python train.py --n_kv_head=4 --head_dim=64 --vocab_size=2048 --activation="geglu" --rope_fraction=1.0 --init_std_up=0.0423 --beta2=0.99 --schedule="cos" --train_tokens=135200000
Each number is 128 + 24 x the weight over its row's rms, rounded and kept within 0 to 255. Layers, rows and columns count from 0. Numbers have three digits each. The size before them is the row's rms in percent of the matrix's.

# k: layer 2 attention key, 256x256, rms 0.135, rows 27-51, columns 128-255
# q: layer 2 attention query, 256x256, rms 0.131, rows 28-51, columns 128-255
k27 090:145137137114118135131113173183147131150146115108116117173106138136121116093161163159126132097118111112157120163120137109097112111152068154127125171090186126177100084082125139118107117116177149086110148100120101138133153135126139113106125134141107070155122158115122157100159134091133179124139123150132147123130119151183101133104105092098100168113118133110104142098119094160117125155142
q28 096:108075142185121140143190124141146097111108106102132110139109095147128118108177106146151126143099172118157123117103126140168115106087112137167157117155150082102158145106137137132158115153157159176113166162125101135112172124117163156103092168163100122113126139155164122111133150084166151118114146133141123121098107120129120107136141161104086102105149115162105151083135152137131131100139
k28 092:134137117150130143137140131119173123116120150149108152155124156160076104128108133163103181142128167095102164110130148140089135120091110144147157127111153092113113141125115138125138143134150137127125122145099136107125161190138079111090177117093102082160108047113121098147143122157125171129116119118135124105141145111177119134098110157138136139106116101140197131165108086090086084119160
q29 101:120115111069119110162147155039104124121105104179146142128137115150150077138145114136158121124145137138091163107149126106161092132129096147135130119116131125101131104161116128102117139099149065114117143097108111120124154151122116162105121125085117130110064137101124132115111114171058125150157142110174147110133102111097118081082106127134142143099108155105095139130128105152119138072117
k29 090:122131099133126159111167157125104108124108116105153122124119117113161141123176148102160134102073139110146090090142135131136127115118106082146140138113158186105136137113155132141154103154125076129155182101127135075126156148143113152097107135130113109176143125143143136144133133121134156135136083130113134102096124136130077151140176136130205139150136120138114102166148122138177145140152
q30 105:145058143130122133126129118169159115145131154159091122133167097111109121145101143133113157093173123151142135150121118138120119093129098141137125135100166106101180142147156122169126136138117136138174141148144133107112168148093140162112157138126124146137126132093118156139112127175118060156130119107091111142145150146121172135106112112145125116094094141148124095124139110130115107119115
k30 096:097175136157110151111125146134124097093116124135102131155110102148157169139134144183106151101118131117129153122133113129148112117145124125116137110139132093174156134136152164130135131089135147153127143087102130104104134132106138109161086112139124185113126076105126123160082126109106133124097127141131119115103131119143112093145146110117125123155195098083111116119166117142131111151125
q31 091:106137131183133116164133122140101144158104120123138135137059128143176154148126127133118127129110146096087118131132165139152120129139127150145124068137147130133119138144114163148127118121135154127102106111110125093157124162157107110140095109124117162125172113122103114118161113105148193106101098151141120095121132147106089143073112131113107160126129130152100096132102105087122146105104
k31 080:114143153143094127113159114128122197133142153165110135152133104118091144135129138099146109121137123113121137137133125102076146177113134101120128112162145145129106135109123129167127097120078159131074127125145104127133168149133138125103137121081130138128157121149105145116157179122142119122171089142087118118100167107136118061105141132144124100126116150111108144125132172136063084136153
q32 091:089094118098142116129108145132105156088128111100124068142115149125116136115131172131149142090130090140124136146112125137140127153169158187170130106150062177159110090137140130101128130126100124124083124118126118119090143146106094136151074117118119115162120181156121148108118138156097151120113131139164107134123107156135082143115129131137142157112163145149133111144073156127168150142107
k32 083:157129107134116121127112110126078128169112088151112125150148096143131097104084151129131124106148133122102139127119130115113148092132092093111091121133157141149157159166062140123151125093119142121135125124140130128137129135120123100149096137132113128150099142094150123159128131102088138115145125122088094131113153110147144145131181092166116079114127110155111112089171097107150146093116
q33 091:118086094117128140094131157102121128143132127125131120165116157112148112118111135139165089126110128106121169108124110161089107119117131132129141160120119124160127140131122172118117147100119110104061118155120160128111093106076132139146158127118110123071157166124127088089124128090134118144118118170120153110079125116118120145172143136104155111126182123168093087102133115137115114142119
k33 090:140128090178123131109147073183097082109138132138133124160149134118127159121136112148098075122127073116162152157137155077128121101149120106138092117121127165092139133113116107104094077145118132109181154111164138164139157149110171123119155163072136131132098157112172127132136123127138135146142150098161136148100150170075137117120165123123111121116120144137125169111127110155136131134172
q34 091:135138137105159137126128121142093109088156123118137127108093149079136116125077093138140113185173151136116118081110087131101148134144165148152069115134146111136114125112126132120116140139128157121149134163154150102103113101116153137074170142173124195123108148132131124113150142141070123106127168102124102079139137099144141115171103141157121161139123138139101152137167131096121148117121
k34 084:140109102136160108133101133101114151148109099099120156139158168116103095143142157091127174124119194131132100141106121144140147116092153090092105126145109143164141112090123118126139171120110106151159142114109143119171168173095117143152152147093120118144120175163132138122147115122128106147136104100105143126142104140121137123121117126177092104123119112127122115136156093101178156129136
q35 086:108109155156147128066166120143105091127157124119133155140129130101148107075132107122096121165102144145146147139117121129201144143082119170141109107177114097140105132136146091120115081139166154131133117175129166120128141103153159118181142121107112160122113143096107125131222122100127120156101147115123130118144130096107102084150109102155097120138134115142141153135161089130083130089092
k35 081:089115134176137101121111108089081141153139142125137128127105148107175085092160099161129154145121168127101142121152134116160133116142123096128156121090132134152105113148151111166149159101135111156146118120107138126110127137175136131137121123098118133171143099124113153142117133155164079148157129111181130117109111109098104176121115134091129100120126140149097115144144072152130145106105
q36 092:150138138134106139159123145092118121118161118101123120122120154125117107101103124127125132101125133121127122140153153158099117124095125128124131150140100148125141135088115186106126079172102078121140122155125137129142113141161124127112117150092175111117131149104146089096126143150117155104122125165159157114129135139165068158165163073116106080159146150159114079120093101117137156131110
k36 083:105146124112119138137091107156140126106120141113133126122120132136145148125143148122096133104135116141136177124134092127137130139168159111089109114106126122136115091150116101156097086098117123110097098126098153113141150128107165162094142108143113120126097132115121113135140131108152120173123119070147109114135141089185157094123123158140142113108094148147123148099121136107109162105147
q37 081:122137093168120150119140148130110155120159135092084072138123072131091158123179141167175158158106147147119147097119110149161131124077155109132130174115133136122135098109146120132119133115136101116092122140062160117177107133122132137144132128122122116098141147106159138111074113072135126117161163126133129086112133103161137129109128116133139138097155125148099145096102164130139123166137
k37 075:150128104131140142153149125140131144111143145087119116107122060151124122109137108107086132152139097119082134142110162151159139154127130140142093133160122105127137101131144121143113101133113083140134125149187125101117073148102096140077164161152129159133118151165164150148127118172077114136134141180147146143144117126093171084105122173126142135117137122179135104086117095169138115108152
q38 083:094124104139130167098140186093132165074064071134140114125147126153130135123136142100092156120126145138186118096177149147118105107120143176134106143116108133090142138111155144160110131122138098169138127149084168116108106146111116126107134125082131141120119159125134124156113160139105115149099153109120134077139090125119135129138163153135121106125145151090132137136140126126097095184178
k38 078:166118100103120135120133150161114155104146157094113105186153102108136136113098149124152163164151137132145128121104097094088178142138122138171101146138110140119161154144148133148150149118131129156094108189118127141108114142162100140157105167132136143133164129163127137162124124176061131136122126163144130135116126110123142129145147126127144126088127123176145102123161117142136116161130
q39 087:142105128098119124168116150076123154111126121152130082137132128143140113134143144140192106128140109128129144151124158088092130161130121111130128140133116117133141139073203164105180119100136126136130149127100110120086157131098122059148116145137172125109173083113096128148109124129138140175092146165107126099140118144138081159108133148136154091095158153155140128113102113112111082126137
k39 082:154103161134110136140136122118105156138134138154144128085114162157178184156140126152077122160083108109142147179128094138098096150135148158100130137134088136113083081074147106115110135120177123102129084130151138138119138132118141134138111131141104101120145122099146108189136118134165176095129139145138125112161108076137097141125150149140087134110118128136140152135109187167139105107085
q40 095:137075158166148068116125109146100136161128124109133156117170150125100113130124114080090132161117125151146169105134131108090134102111103144110145130132115132092126094127091117143176117138147131115144118098140159105149082122066189129155156155141100123153135102139125161153177148116112142107099145113136137121136140158103141091116122116119138134121117102165128113138146174122115165128078
k40 096:152128146104138126084107105120120108117091125108131100119122138139135105137138100136108153101130142126142128154134154060134117138103082128107106128123106106107163120145118142112126160196131137130118116098130120092157136135096130073152165081114140146129132113102092120127118112164115129165157137140170143090132117154105129140098150102124113101140138121080097087118163092160146135149151
q41 091:167138125117130106105094155146123152093140092092144102163120114145110172129094092156173103126153149104129114133163104141148112090157153118099124138135128133104127091147128176135101122080124142145086123152141137128096091148120149127131123109148133122109141121105116081089104119131133099109152130106140110091125116120141150093079177102120176151122105160101127116147134141125145070156138
k41 090:129144137149128151124114125133148140084095176138147131116159098115139170070129136148119108070132124136092123140135105095090125161174148127113124182118091122128128124119110145134157076112149133106112134116140134128124137104133146112109147068119112141083154116149088107102120090107107143145133131123170138138145152116096142093194087081113163139167168124138087115171105149138139143108140
q42 083:116168105135144130150151166140078140140135085174126117117111133107136144130108098132100138140149119117087098186152138151146112107129127129135109139126188147096114164089141138137171163123140109141168109103130107126151157104102096160117094146131135106145136120143127160078135132152140123109144094131176150123139158147145140125135114150149122138118122154097079135131171150145153090093178
k42 083:134118151125116110121115138110085131159148109088128136148138142115143112135105119082118148141141102144114140157145129143124141126073090173145129164092114151145121178069127144155145105140152126113120125126097139132160140143161147125119118167143128120154153106096096179110157134092103109133114126109135097158101177079116095079127133129109143128172093147164052155151122122100156115147124
q43 080:174116129134144137116078147151139109156117130127126122113103115155123073129131132104174134129113124153140113135151103157126092141134132126172149145118082168172143143132122144136127134084140145132112129131162118093116126134131129162135138131181145133107159139145108113152110121151123096082129174113153155100100181115118122059129101096162086143132123091169174157115137151106150136106142
k43 087:143152150137117134116120132159107132080143161104096122129139116124152111152162134169145140070080111138143127127128124146127159101142125082122140106136132120117157174141117132103150142145145148095149141130097117100165140146110152106133146129134154130116154134125113170149118183081104120144128123124186097148136140165141141102134139082138126107160105087103109125096112157087135112121170
q44 084:144172121087112153123127090120146112180120136116162133129134174106139155153146111090145166125097121152160138126099124168144194125111096110123098132128146103120119139130141142151087139103153159137093160139150150134103153111124113129103164147071113122174123141124150118098162148148130111125117135133097102152147109181069155145139145124149132112123116110151096145110127110089159116149120
k44 084:103160144147149140090156141092139113113103157132175150153135126167079124104059084099097107117103120141086095128134142157165134110152118147125129121145121140129111148151146125123100150122091107147147080146154137082170123153130141130128164135128140130115121104095147141101098072143154086127143105111088133112146106132133108132151135065166121144150133109182102103112141110136104096129129
q45 080:119139135121120112053134176134117144122102157139146151121123136109106143148099170142149141126121131129149142140100143087118167108141101102162134164088132156129086160125104134154144153111163162093129173104124185092102101133086120138113137144114113123143135108168144107111096098087126152154171112115138099106124073136124160125121132140114143165085123125133153111133075140116100099140072
k45 085:162127134133138131119105106128160101158114110133132086138126116124143147105149148131146103132120126122156122101097110138137112147121174109130131095122131111141124178137125171100140147125102141112081114145139129064110136136113143086076095106172098116107139135134144132122121107131113089097166175142163169126125125087147178105135105106135110129112149147186119096105155127131111139124129
q46 088:098099075134107110151092156092174141129161133102155098165105101119091151121166174088146137131086103104169109116110123118104146142089140139095105134114154121107128145183105145106111113062106115129154155146073127122162142129097169144126147117122142137155177134135091118131105085133143102100136118099149126161149120123143161135123110134093142117098117149139100137139113146093145113157133
k46 084:140120102119113114117129111113146107120115100081101139149129144132123109176104124130150104115114155199144139122114137104137100148097109154121129139123114141144132135145080122129173149114112134151099141098174116127124130126087104127150179146134115145098111136111134093099137134112175118144147194159123122092080136156137132118109095101104124051156142125129125133105124157120149099184129
q47 097:146143121130150120135127120122146169165147149149165102140167129157077101142145140141163150144129101114096127107129130115089145119113139094111109162110149116131120171135095141132123088102116102099108064124107106159154116106199139136149159141133148172089145145136107126107092110128133130116145121112086111142157168112131151137146114143098154119141120105132133133107114148143107094081085
k47 092:144130097091186082157146140134135138136154097153145111106135134116125106117150129078103106181097133174116110174144146129115109156093149144148110100097123126146114072130113100120133146136116157107115106123154147156118136125094104131127125148121144127165098142148136140143105157083118128143098109131103126149094123138094117135134128120146142116152097092125136152130154089134142115121154
q48 085:182117129123127121124128132139153139131175122106147110155091070131151131140088113124148154123161110168128147108158107112056130120151059112133140124081104174109124142080154121156143108117130113119154127116148122123126085146110132105113105149111093118131119102116134121106118097160153091121137130163145141134093116125117140117120143169132145096121134131140152153131170169117172121097097
k48 082:153105098136110132126119135112111111132113133168173120123120137138127127116119167162112162108141109113148156130104117125150108140116102086147127162110159130130080155147128116152149103137139141108119085116130098131132088132111153158136151124120105121101097120106120161144108075126127136168117157182094111175177169090129159126089143176126137173186142137165103087133173083142110139111107
q49 089:082150136128097106091124097078147113114088090150146087109134118139127119122132170072134122127089130139132145164086193085164099124120156118156108100100120131099101110087103177159124126149137140113124143109079140139126134092154116125117115174153132202111147110142099114093121123097123128130166135132114091125130098109147123103162132125113151120125113135141155170107096090160116132140114
k49 087:168145116128114088145184119134078138131155087153128097113119124118081118093136140084106097149134136125113159155140106085114119111141125134089071117164088081134117091116120144077126136138112108108118149124098125153169125097116113123147139099116131127153148119166154078139173131076153120128095119115145092120114141166116132127124126083131147117108127108100140138041152082100085115108138
q50 091:186115128109136135138096136137163143148133118145153115108181095112094103134131106120127140134151161148107105118137127163088114086107127094103087125149155137135131158070150149133155093124171114093148138174154175176109124151152169138134089136137105130139132156095153161117145137140111102135161149148129172113134156126106158118133133164132161146107153159155123157147133122112109145095137
k50 089:133150107182141081105154122112135182142142129189136174130112118056126108098130158114156163113082144134150128086148148124138084119134149120172178084159149124103147143132133140069135142102155113121165163149180110122156134147126147147155111111137139093092117116122144136142115094125118116130111100098148153153106135132104149082139112155112110140147136069159075144133147163107126133115121
q51 099:105111138112134108150097122121149108142135085144161107088151156138114132150095142134143129121174157086120153144169172110162153141143122107128154115140091135097146126146156135121096140118126142141103117147134157101103121103129121114122092087104132137168125085120130131066127159126126145135146096143105093153125123169141083152101154154123082101092137127125170096111134128147158154116147
k51 086:138117125157143122133111146099170148149070127159122167079146176147115156128140135116127122111132187096130128074132089145145136070138145153097152151142126091142094092120128132151130155114130127138076143095168118145142111139144107092093106118143163133097119117137165092155142117128145139170158107120160125103140162115176083120144140132129134148109118153114137106151119140144127165131102